{"num_hidden_layers": 16, "hidden_size": 160, "num_attention_heads": 4, "num_key_value_heads": 4, "head_dim": 64, "intermediate_size": 384, "vocab_size": 3573, "hidden_act": "swiglu", "norm": "rmsnorm", "norm_place": "pre", "norm_eps": 1e-05, "positions": "rope", "rope_theta": 10000.0, "rope_fraction": 0.25, "qk_norm": false, "attn_scale": 0.125, "bias": "none", "tie_word_embeddings": false, "parallel_block": false, "init": "uniform", "init_std_qkv": 0.0253, "init_std_o": 0.0253, "init_std_up": 0.0253, "init_std_down": 0.0253, "optimizer": "muon_variant", "learning_rate": 0.00306, "beta1": 0.9, "weight_decay": 0.081, "lr_head": 0.00444, "warmup_steps": 200, "schedule": "wsd", "decay_fraction": 0.31, "decay_shape": "linear", "final_lr_fraction": 0.05, "batch_tokens": 16384, "max_seq_len": 256, "doc_mask": false, "train_tokens": 103400000, "max_steps": 6312, "dataset": "wikipedia_en"}
Each number is 128 + 32 x the weight over its row's rms, rounded and kept within 0 to 255. Layers, rows and columns count from 0. The size above them is the row's rms in percent of the matrix's.

# layer 3 attention key, 256x160, rms 0.0867, rows 0-84, columns 0-79
size [100  97  90  83  63 101 126  67  36 191 104  96 100 100 106 100 106 104 105 104 108 117 100 108  98 105 103  95  97 101  98  99  98 104 111  99  97  99 120 106 106 110 103  99  93  94 100 110 100 107 104 102 104 104 110  99  95 101  90 104 103  96 105  93 105 101 120 126 104 108 131  74 148  69  99 104 104 101 107  89  90 108  99  67  92]
[[122  79  66 164 120 149 133  89 142 149 172  99 108 169 144 170 173 101 137 106 106 115 179 173 127 152 162 171 138 131  85  76 155  92 130 157 118 119 140 163 146  93 164 175 102  78 129  97 135 182 109 174  79 182 116  87 135  89 138 104 185 203 125 128 114 159 132 122 117 123 164 127 215 143 160  94 144 179 116  57]
 [166 137  82 156  98  86  90 225 150 100 117 155 104 153 142 152 110 102 110 130 159 101 123 174 156 128 140  73  75 152 109 104 131 139 119 201 143 135 143 132 115 110 127 130 170  84 150 174 141  93 129  64 122  78 117 175 111 110 141 112 170 112 116 123 150 100 138 184 108 124  98  58 107  80 129 118  19 152 103 108]
 [ 67 153 132 124 161 159 113 125  94 105 138  49 142 123 117 151 146  90 176 148 130 155 168 134 131 139 131 105 131 115 133 129  59 170 157 143 126 160 111  49 168 115  72  80 111 127 130 189 100 150 104 105 134 145 175  97 143 172 117 151 132 137 134 106 115 122  64 178 181 139 170 137 182 169  94 161 136 156 103 146]
 [107  87 111 139 133 157 177 112 121 150 177 144 126 176 168  90 141 131 150 121  68 115 105 171 106 111 165 116 155 117 106 134 121 114 104  86 150 120 123 169 159  83 175 188 138 136 139 129 120 123 162 192  97 172  72 102 138 108 147 113 146 128 171 114  97 170 182 124 143  93 184 138 129 108 184 120 172 155 122 121]
 [128  59 112 110 139 157 105 143 157 159  77  97 160 155 138 106 101 156  39 140  80  75  85 138 145 107 140 144 139 136 145  99 129  38 103 159 122  95  94 158 178 142 163 147 124 137 117  82 129  79 158 170  90 145 109 127 129 126 170 157 104 111 140 154 130 136 172  54 129 134  89  99 179  83 151 109 122 104 169 151]
 [ 90 129 120 153 171 126  93 129 114  78 114 110 138 112 104 180 138 113 138 125 189 139 149  93 169 147  59 121 135 127 194 124 117 114 164  88 122 149 146  62 148 119  16  75 139 115 144 134 146 148  97 114 139 118 162 142 118 155 100 168 148 146 133 145 161  93  57 192 178 116 104 104 149 160 100 158 128 143 151 123]
 [147 123 121 150  74 157  86 153 182 166 167 190  52 135 120 129 113 138 129 165 118 114 113 114 142  81 140 156 128 115  54  95 151  86 141  85 134 103 121 175 118 115 175 213 156 130 106 111 156 101 123 108 104 111  93 131  67 180 153 145  64 110 135 108 147 122 219  59 104 155 155 111 124 112 202  98  95 144 170  86]
 [126  74 135  98 180 146 203  95 148 117 116 146 108 124 137 103 147 122 139 162 139  98 112 130 108 105 171 104 151 108 163  99 122 112 132 107  86 160 111 199  59 113 176 143  91 176 113 108 146 157 141 149 160 144 144 145  93 121 141  96 130 156 215 154 103 152 122 101  69 109 154 132  84  91 179  85 193 118 161 104]
 [110  82 117 156 137 174 106  89 177 203  86  77 156  94 138  94  88 140 117 141 113  94 135 180  96 102 107 102 128 128 186  95 122 103  90 137 151  89  89 139 151 131 144 149 121 148 121 115  94 100 117 128 142 148 129 135 133 116 145 184 118  83 174 130 129 139 131  74 130 163 131 181 116 120 165 159 130 104  85 179]
 [ 89 170 171 146 152 140  88 110  52  91 136 112 157 103 103 137 145 112 178 111 135 170 160 120 132 155  68 102 112  96 179 152 116 136 184 120 120 156 138  33 162 134  22  83 126 142 141 127  90 137 104  98 154 106 153 134 132 163  98 129 108 141 147 133 144  96  95 160 164 158 145 140 105 173  93 198 121 109  91 138]
 [ 67 125 177 137  83 158  55 132 165  76 128 129 112 111  81 112 172 136 146 118 102 114 131  76 155 174  96  83  85 132  90 155 141 183 115 109 171 163 143 157 179 138  39 139 129 106  80 152 156 140 143 178 153 116 164 127  74 167 113 154 169 138 103  81 105 130 106  94 116 125 125 142 107 135 163 190 114 120 132 121]
 [190 123 114 127 127 106 152 125 159 118 141 108 103 116 127  89 144 147  90 107  90 156 129 128 100  96 167 166 115 143 144 148 108 155 181 152  93 167 158  96  96 111 118 179 111 124  89 156 105 204 144 127  90  89 138 157 140  97 126 143 128 171 216 136 106 114 102 133 104 185 138  88 182 110 156  76 165 123 122 140]
 [170 155 144 153 160 158 134 106 142 192 159  92  91 156 131 124 168 142 141 166 119 139 135  90 148  57 153 160 124 108 123 164  94 121 138 146 108 148 143  91  92 118 127  91 116 123  51  71 177 123 207 124 186 144 176 155 113 140 143 168 152 107 116  88 120  82 137 144 135 149 108 113 158 174 124 107 188 116 123  67]
 [120 139 175 176 147 112 127 155 164  79 118 111 121 135 150 146 111 108 188 125 133 116 147  90 174 107  53 133 130  92 176  69 138 100 111 124 142 145 139 110 131 114 164 160 161 117 152 145 151 124 171  98 122 114 103 130  72 142  95 111  94 152 102  93  91 132 107  91 144 147 103 128  89  99 133 154 156 138 129 126]
 [105  93 170 157 115  71  82 146 130  71 175 106 151 147 132 128 166  86 129 103 128 167 111 130 141  77  88 133 113 190 137 167 138 148 110 210  23 165  70 155 136 105 146 170 153 117  96 119 110 115 150 178 110 110 111 127 173 110 106 147  98 205 162 126 159 124 119 110 138 184  98 139 129  87 132 116 137 127  78 112]
 [208 124 115 180 110 140 182 118 118 121  72 102 200  87 126 137 150 192  76 109 191 146 152  74 128 104 133 172 126 110 131 117 154 184 118 113 141 133 124 168 106 145 116 158 172  96 191 113  33 118 118 106 107 112 135 128 137 128  76 121 109  94 110 107 132 104 152  67 114 132 139 151 103 118  90  76 117 170 195 113]
 [131 114 146 134 158 121 134 141 138 129 114 121  69 113  92 143 150 160  96 145 196  76 152 156 153 152 146 106 147  75 120 170 137 167 123 103 149  83 153 188 167 184 170  86 174 168 118  89  72  63 149 151  99 178  86 201 174 168 146  97 176 175 124 120 136 102 101 129 196 132 154 170  98 155  90 165 126 121 113 112]
 [121 132  87 158 123 101  92  77  93 157 135 100  96 150 131 132 165 120 143 154 194 145 146  52  45 146 150 120 151 169  77 174  34 120 110 115 129 130  69 133 124 138 129 108 178  99 138 125 128  86 122 108 157  96 167  91 120 106 161  95 130 110 124 105  66 161 136 146  91 140 105 107 128 140 130 164 142 123 134 124]
 [124 121  81  98 157 158 150 129  77 143 167 105 171  95 136 133 112 141 128 135 128 115 151 111 127 159 100 139 115 123 131 186 121 153  87 139 147 134 143 117  86  84 172 118 132 107 170 132 135 130 161 159 180 160 132 136 125 162 154 108 157 147 174 152 173 158 123 133  72 162  85 121 113 115 125 145  98 137 144 115]
 [156  88 116 155 120 141 101 154 115 108 128 116 120 159  72 164 111 179 123 112 132 149  67 119 154  95 157 136 135 106 184  92 205  94 114 115 113 136 148 114 115 109 145 134 152  72 126  73 124 160  75 148 111 111 160 108 114 104 122 114 129  72  94 139 115 164 156 154 115 135 111 135 196  84 115 193  70  76 131  76]
 [133  76 149 126  90 150 121 124 131 106 172 119 116 106  96 134 141 118 118 120 121  87 146 134  90 140 118 154 142 131 119 100 129 134 109  79  97 143 139 172 133 144  79 158 170 146 144 141 157 137 122 150  97 140  85 136  84 152  92  82 105 119 121  53 100  10 115 130 164 128 177 110  85 149  92 107 131 187 150 167]
 [ 99 185  82 114 180 132 149  97 171 173 116 186 183 150 159 101 167 114 148 130 112 138 115 141 157 157 111 181 108  85  73 159  72  66 160 111 130 107 152  53 172 169 140 113  58 155 134 138 134 103 151 117  97 135 138  92 129  71 112 132  84  90 144 109 152 117 149 102 110 135  80 125 129  87 111  95 117 201 123 137]
 [182 101 143 148 157  98 188 172 129 116 161 139 100  64 161  93  61 168 192 109 113  90 150  82  83 116 125 116 109 133 128  91 131 102  63 151 129  87 140  89 133  91 162 164 135 135 131 160 179 137  89 136 161 110 111 100 115 139 107 153 168 129 140 167 153 122 109  75 210 153 117  85 182 153 150  90  99 143 124 114]
 [179 168  80 156  94 117  64 138 198 205 169  90 160  99 124 130 156 167 131  94 133 106 119 136 149  82 158 183 126 122 164 141 102 130 104 105 155 104  90 140 158  83 163  88 162 146 181 175  99 150  87 138 119 114 146 133 146 113  79 104 142  94  51 133 159  75 147  98 120 155 156  45 156 169 149 170  98 105  93 156]
 [ 88  65 148 161 133 171  98 117 123  81 154 148 121 124 146 180 145 100  90 104  97 133 157 169 132  83 157 138 152 132  85 156 129 105 101  43 141  90 141 120 119  85 131 185 119 154 136 106 130 129  96 128 111 178 111  70 167 134 132 132 107 108 146 159 103  73 138 160 103 138 153 132 125 166  94  72 158 141 132  81]
 [113 112 191 159 140 197 115 157 102 117 106 139 160  78 155 157 131 158 120 157 119 202 153  92 177 120 140 170 106 175 105 169  62 127 136  89 115 152 201  89 170 135 154 107  94  95 113 176 155 148 157 124 118  70  95  89 111 139 103 128 129  97  90 132 130 164 116  92 169 111 116 130  63 108 158 198 104 114 126 155]
 [134 139 143  52 134 193  56 115 140 125 173 115 111 106 122 120  81 150  83 120  76 134 156 143 173 179 128 117 124 109 103  86 169 133 169 114 137  71  96  86 150 151 116 175 150 151 165 125 108 110 165 163 139 195 172  79 144  82 148 126  98 170 117 126 142 146 116 188  86  87 137 188 120 135 147  98  89 169 122 155]
 [149 136 130 183 131 179 108 116 117 166 130 211  93 151 144 103 123 142 221 138 108 109 111 152 132 111 125 168 109 116 194 121 159 127 146 194 105  78 123 129  88 110 163 113 149 132 176  90 106 113 152 136 136 217 172 156  89 161 151 142 166 108 175 137 170 140  96  91 158 112 115 153 110  99 154 106 120 106 162 153]
 [ 84 169 135 157 103 199  97 124 127 133 137 132  60  87 164 100 161 140 151  76 117 125 125 124  92  71 114 127  58 101  99 138  98 108  92 105 130 107  68 108 112 199  67 111 136  92 160 131 164  93 126 137  75 181 180  84 127 151 112 115 137 120 167 134 111  61  91 103 141 144 124  92 171 142  62 175 132 102  94 144]
 [180 192 115 135  95 148 153 143 120  93  97 114 187 135 163 125 145 105 126 132 141 140  96 117 119 142 145 126  56 160 105 118  67  65 143 120 190 111 132 144  88 141 107  96 125 190 146 113 143 152  87  83  99 156 126 179 147 138  93 146  93 134  57 102 147 121 108 131 102 116 107 119  86 156 185 152 172  95 121 109]
 [117 133 109 186 164 153 101  89 143  87 129 150 188 113 110 103 175 133 133 108  87 173 130 111  86 185 129 109 154 199 116  60 136 139  80 114 113 131  86 119 174  74 117 150 109 119 113 102 144  99 117  96 145 172  96 167 114 148  91 132 174 171 167 142 161 121 104 123  37 107 187 113 130 148 198 117 128 130 106 103]
 [128 114 148 171 180 127 155 138 113  79 118 107 138 147 112 183 121 142 126 129 107 116 177 134 119 107 107 111 199 145 138  69 164 155 127 162 113 161 142 141 155 101 144 142 216 147 173  89 187  97 135  98 196 166 107 114  60 136 131  83 132 110 154 156  98 164 112 108 112 108 149  68 190 158 104 110 111  41 129 192]
 [ 96 140 114  56 127 149 127 161  52 136  91  48 143 117 155 136 121 142 114 109 124 118 129 150 140 126 128 137 126 155 106 101 176  80 123  83 115 115 116 176 183 107 204 121 108 122  92 170  54  65 129 123  89 160 147 108 131 157 136 172 227 205  96 142 162 152 144 119 132 104 119 113  88 141 141 117 103 112 162 161]
 [ 74 185  46 142 114 115 123 111 146 121 128  91 142 161 158  88  66 173  99  99 129 110 159 169 129 104  58 155  90 187  91  86 140 123 112 117  88 166 123  94  70 129 121 156 100 109 122 121 100  96  97 106 112  86 122  82 160 103  84 131 183 159 152 122 164 143 188 104 134 127  80  76 154  73 146 186 121 132  98 119]
 [186 163 173 134 130 153 135 126 115  56  95 101 140 133 145 160 124  98 143 179  79 128 101  77 125 100  93 133 128 191 131  99 131 119 100  84 137 150 137  85 136 175 120 132 125 107 123 109 167 210 169  93 102 148 146 151 169 108 125 201  76 114 132 163 109 151  78 136 161 162  95 123 143 115 142  75 139 152 118 124]
 [116 104 105 130 195 183 133 181 187 130 148 135 129 129 158 147 113 137  89 125 110 174 102 134 153 115 134  75 135 140  69  96  88 138 123 156 144 106 178 116 132 151 169 152  74 123 122 173 140 125 145  99 104  74 117 123  98 125 165 138 128 104 164 181 164  81 173 164 146 131 151 147 159  76 121 127  90 134  94 134]
 [137 136 119 106 113  73 150 114 194 168  84 112  72 119 130 126  39 181  87 129 128 175 155 184  44  79 174  96 101 195  82 121 129 128 125 117 123  99 109 110  84 120 152 133 121  93 129 131 152 118  87  76 154 142 122 119 181 105 123  99 145  68 136  96 141 102 159 132 114 101 132 145 123 158  87 122 116 196 109  61]
 [131 133 148 170 122 140 126 140 148 160 157 118 143  87 127 160 140 132 111 164 114 123  78  95 133 171 113  80 105 144  78 158 162 171  67 180 208 157  68  93 192 103 147 199 122  81 130 125  87 177 123 106  88 148 126  98  86  84 155 155 138  86  95 170 161 116 101  73 128 161 143 119 153 155  14 171  82 134 143  87]
 [109  75 121 155  94 109  50 125  55 130 109  58 179 104 149 162 118 144 140 149 148 120 122 127 173 182  94 156 129 132 144 102 136 100 104 198 107 142 155 152 120 139 176 143 149  78 114 116 139 120 127 121 116 167 120 225 126 172 192 146 110 142  91 152 104 143 142 129 158 145 127 165 136 124 120 180 125 106 150 135]
 [104 186 154 114 174 151  73  86 173 123 175 150  88 147 135 130  80 155  75 185 111 198 154 133 189 100 144 142 130 136 132 172  99 147 137 109 151 146 110 211 122 174 105  82  97 132 104 124 119 139 127  98 110 127 159  85 168 167 113  94 108 137 114 101 101 159  78 177 175  98 136 161 147 107 121 147 125 141 116  90]
 [109 104 113 169 122 144 119 116 141 103 135  89 102  96  90 136 154 161 134 129 108 122 172  50 173 136 180 172 105 158 160  92 116 140 128  97  96 162 111 105  87 188  91 147 165  89 186 140 159 185 110 127  74 112 173 147 130  48 137 126 164 156 128 141 123 148 125 138 149 151 142 202 154 150 101 134 113 104 143 150]
 [144 125 112 150 127 120 148 127 172 138 154 151 168 150 162 141 130 118 161 102  68 162 121 173 123 139 111 136  92 144  72 147 149 126 156 138 129 124  59 118 173 209 129  85 165 108 138 156 162 107 173 139 128 157  93 145  77 103  74 199  54 159 134 203  85  99  87 118 158 190  71 101 112 114 164 134 126 129  96 120]
 [168 193  93  89 104  99 188 130 134  89  84 110 132 131 125 113 117 161 108 161 137 143 109  59 156 134 155 144 158 152 114  94 127 139 177 156 186 114 117  98 172 163  88 153 144 120  75 160  39 160 178 153 114 130 119 129 128  84 111 111 150 121 143 133 138  71 119 148 114 118 168 196 113 133  57 106  88 181 134 127]
 [101 132 185 127 161  77  83 143  81 171 107 144  58 189  79  64 167 104 158  94  80 100  87 130 104  81  82 114 119 124 168 135 104 110 180 182 160 163 106 112 152 102  88 144 130 140  94  81  94 131 115  81 113  78 141  93 138 172  90 102 153 120  90 151  88 147 132 112 147 116 149 131 104 129 132 142 126 116 117 149]
 [166 138 215 135 140  75 127 137 121 121 102 122 181  76 107 126 164  74 158 147 153 140 131 131 151 118  98  74 175 137  94 112 142 136 151 120 165 221 125  76 201  56  61 121 156 114 133 191 153 140 171 136 140 128 109 104 155 117  97 130  85 133 129 135 124 144  99 158 130 124 189 122  94 166 180 150 131 141 124 120]
 [ 93  84 192 103 153 100 104 141 109  80 113 179 114 180 160 134  99 106 143 122 111 154 192 176 155 107 143 116 149 124 188  91 174 133 129 170 171 143 113  66 158 108 130 124  95 123 117 208 152 184 117 167 116 122  86 187 181 105 143 144  38  83 140 116 132  57 132 119 151  84 104  93 161 143  85 166 136 144 134 127]
 [124 115 104 125 136 161 120 117  54 100 173 195 147  85 160  61 110 163 159 163  94  82 101  65 140 137 104 156 164  99 111  94 155 115 156  89 114 101  97 199  85 152 156 190 124 135 104 190 100 109  96 186 123 141 125 206 135 203 139 109 151 153 149  92 143 132 102  70 145 117 178 104 139 116 130 113 101 107 116 155]
 [ 77 179 109 140 113 124 131 113 119 129 111 113 196 128  94 162 193  73 173 156 157 103 100 122 129 140  94 112 155 145  91  89 156 120 122 123 115 193 124  78 137 111 170 162 115 126  77 131 101  96 144 108 134 101 136 145 150 101  88 186 152 160 100 111 135  94 143 105 115 179 155  83 127 197  72  44 107 165 167 121]
 [141 160 126 110 111 165  93 110 154 116  75 108  73 125 114  87 127 115  85 109 129 216 138  94  97 118 149 147 125 142 169 122 147 119 155 119 142  92 127  27 147 149  89 145 141 120 130 101 152 153 117 168 156 142 146 148 108 185 113 174 121 135 149 176 147 176 149  69 111 103 159 184 149  84 136 156 102  95  97 116]
 [ 92 120 124  95 165  97 144  86  95 185 148 133 148 123 109 137 129  69 107 169 118 144 159 171 162  94  67  98 126 106 127 114 198 122 126 127  95 117 107 109 112 104 106 207 108  95 115 143 131 209  98 112 125  95 183 105 130  76 104 129  98 151  54 145 122 212 146 187  83 118  90 158  93 105 118 125 166 126 129 106]
 [139 135 174 138 143 127 149 131 138 160 131 109  87 111 164 141 125  75  40 132 103 155  93 171 141 142 101 133 108 158 118 103 106  57 104 129 164 160 116 113  85 116 117 121  81 116 157 118  97  56 166 139 139 170 192  72  95 147 159 147 139 190 145 118  95 106 136 106 160 136  90 125 232  85 115 136 100 169 160  75]
 [135 148 146 138 148 107  93 158 143 172 170 101 143  69 135  92 153 118 123  86 160 177 180 143 155 144 198 129 133 132 159  71 119 121 115  93 148 175 170 145 147 143 100 101 198 147 110 139  87 174 161  81 113 154 178 228 124 108  91 102 171  88  97 102 103 114 117 132 146 149 141 187 128 107  95 127  97 154 151 206]
 [145 147 161 153 118  83 156 150 109 115 112 186 111 125 187 167 100  55  94 132 117  96 130  80 125 180 123 115 134 163  67 140 180 159 184 110 156 138 136 120  98 153 145 207 126 169  96 109 145  77 156 120 146  98 122 203 119 179  83 145 108 173 189 124 128 162  81 119 152 133 123 141 153  64  85  65 128 121 128  92]
 [104 160 174 160 137 150 150 140 108 131  89 122 134  86 139 178 111  88 160  66 145 142  62 160 120 103 196 147  64 128  98 146 117 124 100 164 163 129 113  61 148 146 121 157 118 169 114 124 116 156  89 126  90 121 113 145 152  77 167 127 168  92 138 126 119 140 125  87 129 148 146 131 160 138 110  95 145 136  91 166]
 [159 189 136 134  95 149 143 152 160 139 142 112  64 132 173 115 168 142 140 151  91 126  48 151 151 150  75  83 100 110 191  53 144 143 152 111 155 175 137  92 129 174 105 169 177 101 151 158 171 132 133 140  81 132  92 104 120 155 119 162 151 139  94 126  69 156  97 131 118 126 153 162 166 117 124 137 158 136 124 115]
 [148 147 121 165 156 110 144 114  79  87 138 125 152  99 127 134 151 150 180 127  91 137  72 140  79 156 179 137  97 113 102 104 169 154 152 142 172 121 114 137 136 135  80  69 140  78 143 133  67  82  67 149 103 148 121  92 126 102  84 100  99 160  51 103  79  93 109 121  78 118 184 176 151 126 119  76 191 123 126 155]
 [167 189  82  88 122 110 153 151 125 140 160  65 133 136 117  86 146 126 194 131 208 132 108 139 170 133  99 112 192 104 150 144 146 115  80  93 134 102 156  84  91  53  92 123 115 171 103 132  55 129 171 153  89 104  75 118 155  69 138 173 122 125 151 160 136 110 111 123 138  98 112  93 104 107 164 108 121 126 130  98]
 [150 175 185 174  87  80 147  81  92  96 138  83 132 118 148 136 130 130  87 100 106 128 111 170 129 125 147 174 169 156 103 153 156 112 105 169 115 181 114 136  96 176 127 142 137 131 142 122 183 115  99 115 123 133 103 124  99 115  34 112 114 165  89 165 131 130 105 110 125  78 128  96 161 139  90  68 160 151 181  83]
 [158 129 173 122 189 101 114 148 151 128 117 131  84 142 173 164 152  94 105 127 147 135  93 117 124 152 119 129 107 161 147 107 136 105 148 115 100 174  85  99  94  93 121 127 150 165  81 128 146  71 176  76  56 147 153 108 139 126 103 155 102 125 163 172 169 151 182 202 121  73 109 137 205  97 109 137 109 125 173 101]
 [141 142 138 178 139 194 133  73 124 133  99 115 139 178 122 114 109  68 113  96 116 129 164  97 134 114 132 161 163 139 153 129 117 108 107 141  78  48 158  91 102 161 106 105 107 121  90 137 109 141 223  85 145 101 124 111 130 151 119 141 171 189  82 114 114  97 106  61 144 186 153  86 107 119 144 162 107 171 154 122]
 [171  84 140  86 155 160 150 121 157 125 169 112 110 178 133 120 129 130  67 112 102 165 124  90 182  91 185 157 104 174 145 139  99 123 137 208  90 163 109 139 122 171 145 102 144 171 127 115 130 124  42 117 155 105  95 146 137 140 176  81 188 153  69 141 132 105 155 163 138 126 117  87 134 170 164  88 119 104 139 125]
 [108 121 102 129  79 196 115 112 114 107 142 145 145  53 114 123  88 126 114 132  65 101 118 180 141 124 143  71 115 155 137 115 159  99 214  55  78 113 146 129 154 127 140 116 117 123 112 208 112 116 171 126  91 131 118  78 147 130  98 128  83 139 145 171 165 121 124  69 150  98  90 127 145  85 161 158 127 107 186 164]
 [ 92 142 152 103 102 124 118 140 127 122 102  89 154 110  86 113 143 117   6 108 132 130 104 151 103 132 112 111  93 139 161 155  88 128  61 153 187 100 141 104 102 109 174 162  93 125  93 113 120 143 104 146 189 117 170 174  60 124 114 109  99  79  84 100 171 168 149 108  78 131 152 187 162 129  89 118 148 163  95 150]
 [110 130 148 121 171  81 152 167 164 191  83  79 104 138 148 126 120  48 115  83 131 146 137 109 151 112  84 177 155 109 129 109 105 159 192 163 164 141 137 164  86 122 145  99 150 155 117 134  94 157 173  68 133  71 119 119 103 181 203 130 174  81 197 180 119 105 159  91 138 166  93 114 129 123 113  90 104 105 129 148]
 [106  84 115  77 102 138 137  80 134 149 161 135 144 106  83  64 116 154 128 123  94 179 107 120  84 126  73 114 197 206 164 164 144 122 114  40 145  75  81 101 101  76 110 115 158  99 134 157 130 165  84 167 172 150 113 167 150 135 118  67  80 116 126 126 111 134 103 127 164 151 105 146 141 144 125 117 180 140 142 159]
 [ 85  87 124 190 128 119 127  64 157 138 227 156 122  99  93 100 122 134 174 107 110 163  70 115  65 145 129 139 116 125 139  85 118 122 139 147 114  97 174 113 155 170 136 156 104 132 146 123 166 143 145  75 135 120 138 170 184 143 144  95 110 137  86 133 111 128 132 116 160 163 151 129 145 132 118 143 126 128 113 105]
 [142  96 106 120  98  80 141 130 148 106 113 120 148 117 141 170 181  58 106 166 187 137  88 209 193  99 131 117 142 114  64 192 140  67 130 122 100 120 108 146 118 137 152 132  97 172 130  73 128 133 152 133 125  99 120  98 123 103 134 160 173 218 145  85  82  57 159  68 105 150 111 131 131 132 119 134  47 115 146  87]
 [119 114 118 157 182 113 161 155 133 122 143 137  97 149 103 100 151  44 132 115 126 108  91 170 158 148 101 130  40 116  72 117 159 130 121 166 126 106 103 120 154 142 131 103 178 124 134 108 121 126 140 159 180 177 153 154 100 114  97 111 165 123 203 120 161 172 151 180 101 121 130 134  78 127 115 132  86 151 143 138]
 [117 130 153 159  86 123 110 162 127 129  88 119 152 133  64  73  82 154 129  62  83 126 100 100  68 123 129 130 148 162 165 156  97 149 155 136 111 123 154 104 113 132 120 123 172 144 105 196 174 161 115 149 129 155 135 100 130 160 136 111  87 107 100 111  45 121 156 166 162 179 173 107 117  88 142 165 154 155 125 130]
 [144 124 146 131  55 173 153 108  95 112 101 130 168  93 147 123 129 156 205 110 130 163 135  65  65 116 101 143 157 105 176  80 132 128 142 174 118 162 114 100 146  93  94 129 143 100 137 208 129 102 115 112 154 126 131 125 122 110 165 157  94 132  72  97 136 154  84 131 174 136 108 129 178  94 116 141 115 113 103  93]
 [114 164 135 157  98 178 121 132 131 139 124 161 123 122 140  96 146 194 139 105 121 132 153  18  80 138 112 139 109 129 203 100 126 187 154 185 118 113 128  79 130 116  81 126 120 121 139 168 147 174 173  76 107 157 148  95 111 134 149 161 120  98 103 144 128 129  91 141 141  92 141 114 159 102  96 147  80 124 100 135]
 [ 67 147  66 127 127 148  77 129 108 154 125 125 138 190 128 121 136 109 197 121 212 114 140  87 109 105  77 108  97 134 120 141 129 150 145  88 124 133 165 105  99  96 144 131 127 124  72 143 123 109  94 124 139 113 189 129 136 122 150  75 132 137 174 138  94 150 197 117 131 136 110 106  66 183 130 114  90 189 114 104]
 [112 163 141 145 109 169 115 125  83 125  86 152 173 114 161 117 124 152 154 112  92 130 201  71 122 138  85 136 124 154 154 139  96 136 137 108 130  87 118  75 151 156  83  94 130  70 199 171  70 128 145  89 153 167 142  88  92 187 112 141 111 177 155 102 102 112  77 143 124 145 175 156 175 181 130 136 103 157  48 115]
 [107 139 113 134 154 187 142 124  95 113  72 118 144 141 102 155 130 124 145  70 170 146 138  91 135 181  23 170  79  79 141  72 122 146 127 144 156 160 150  95 128 104 126  79  81 112 103 182 142 111 160 141 186 168 191 122  70 119 158 127 169 145 151 165 150 141  50 167 157 107 130 116 101 196  96 146  47 133 119 157]
 [155 167 179 171  96 126  88 146 152 227 155  97 128 138 150 155 143 126 148 114 213 165 130 137 135 113 124 118 192 115  98 113 140 104 116 162  88 135 178 120  92 149 148 100 147 118 139 108 118 113 150 117 141 110 136 200 130 123 140 163 180  82 125 132 183 142 143 133 111  87  99 101  58 163 156 130 172 138  93 137]
 [ 67 160 155  81 100 137 166 116 142 113 120 127 139 102  55  90 195 124 115 131 126  87 118 140 121 116  83 152 145  87 129  98 142 161  85 193 158 138  92 128 105 151 146  95  97 117 175 143 145 119 165 169 185 110 219 155 132 146 143 122  87 133 201 101 126 143  61  99 132 161 171  99 137  98 139 126 141 134 153  99]
 [126 122  80 121 201 122 149 120 178 145 117 131  96 130  65 115 165 143  78  83 202 159 112  80 128  83 144 159 152 115 138 172  80 110  76 165 128  98 134 146 156 163 132 163 123 149  99  92  67 104 162 172 182 122  85 109 108 130 167  85 109 147 171  85 108  81 171 103 129 179 137 165 151 161 101  98 181 130 155 112]
 [188 131 101 114 141 144 161 152 194 129 180 165 131 100 130  99  96 102 181 129 113 104 143  86 131 158 102 118 112 110 184 115 102 161 182 162  84  93  90 133 142 134 112 104 112  34 119 109  89 119  87 179  97 125 121 122 137 113 160 125  91 181 125 143 138  99 132 132 163  94 154 156 102  89 177 149 186 107 124 110]
 [135 169 135 125 138 105  76 140 165 167  36 192 150  81  47 143 114 107 125 162 140 115 143 193 131 120 123 169 168 161 169 179 137 107 128 120 146 119 165 117 114 140 135 143 158 141 108 144 156  95 159 148 147 156 103 106 115 184 130  92 124 131 152  77 165 127 132 100 105 122 129 141 145 100 130 125 160 173 150 130]
 [124 172 128 178 156  54 133 172 125  86  79 164 116 129 143  79 130 114  55 120 140 142 167 204 135 111 161  95 128 112 165 133 132 146 153 186 145  79 148 102  82 158  97 156 132 107 170 117 116  84 160 108 108 146 120 138 151 189 133  93 153 122 117 124 132 153 189 152  51 112 120 171 197 157 164  51  90 112 148 117]
 [107  90 182  91 108 135  89 109 148 105 153 135 113 107 108  53  80 122 158  80 101 141 123 109 173  87 100  81 113 173 113 125 146 153 153 207 141  91 100 114 155 130 113 133 118 175 111 141 125 165 118 123  53 126 140 107 148 119 104  93 185 136 111 198 133 136 111 146 121 106 114 145 157 171 119  85 138  97 115 143]
 [ 97 164 148  65 117 133 133 122 131  85 143 162  95 127  98  89 123 105 184 118 101  94 112 134 139 119 184 126 128 145 142 136 155 155 189 155 125 104  93  90 137 114 109 130  86 159 175 124  97  66 124 149 127 153 121 198 160 116 128 134  96 200 149 123 107 161 111 176 113 134 131 167  93 183 119 168 121 152 150 146]
 [114 160  52 132 127 121  54 153 128 108 162 100 105 132 186 158 154 142 124 102 124 166 130 115 115  88  74 165  90  86 158 136 143 121 137  94  96 196 113 133 108 147 123 113  52  94 115 131 108  99 144 146 148 153 149  93  85  77 172 121 156  96 113 147  99 128 163 121 136  96 163  89 102 123  99  93  94 143 108 165]
 [118 107 120 165 176  92 133 140 125 158 137 109 117 107 165  77  71 164 151 122  99 106 144 129  85 123 192 142 119 119 115 149 108 119 120 153 140 112 121 121 179 150 117 115 161 100 144  68  72 127 169 157 183 107 118 142 150 108 140 130 141 138 171 110  29 111 171 141 137 172 118 106 159 141 157  67 182 189 135 137]
 [ 72  90 166 176 120  97  87 167 121 141 184 162 167 176 163  96 163  76 156  88  72 159 140 128  89  38 145  80 124 138 102  92 129 117 131 128 146 132 170  81 131  92 136 152  83  97 142 128 146 111 156 125  58 125 112 151 175 100 119 123 104 132 129  34 147 138 126 130 122 123 131 158  95 102 120  83 167  92  97 102]]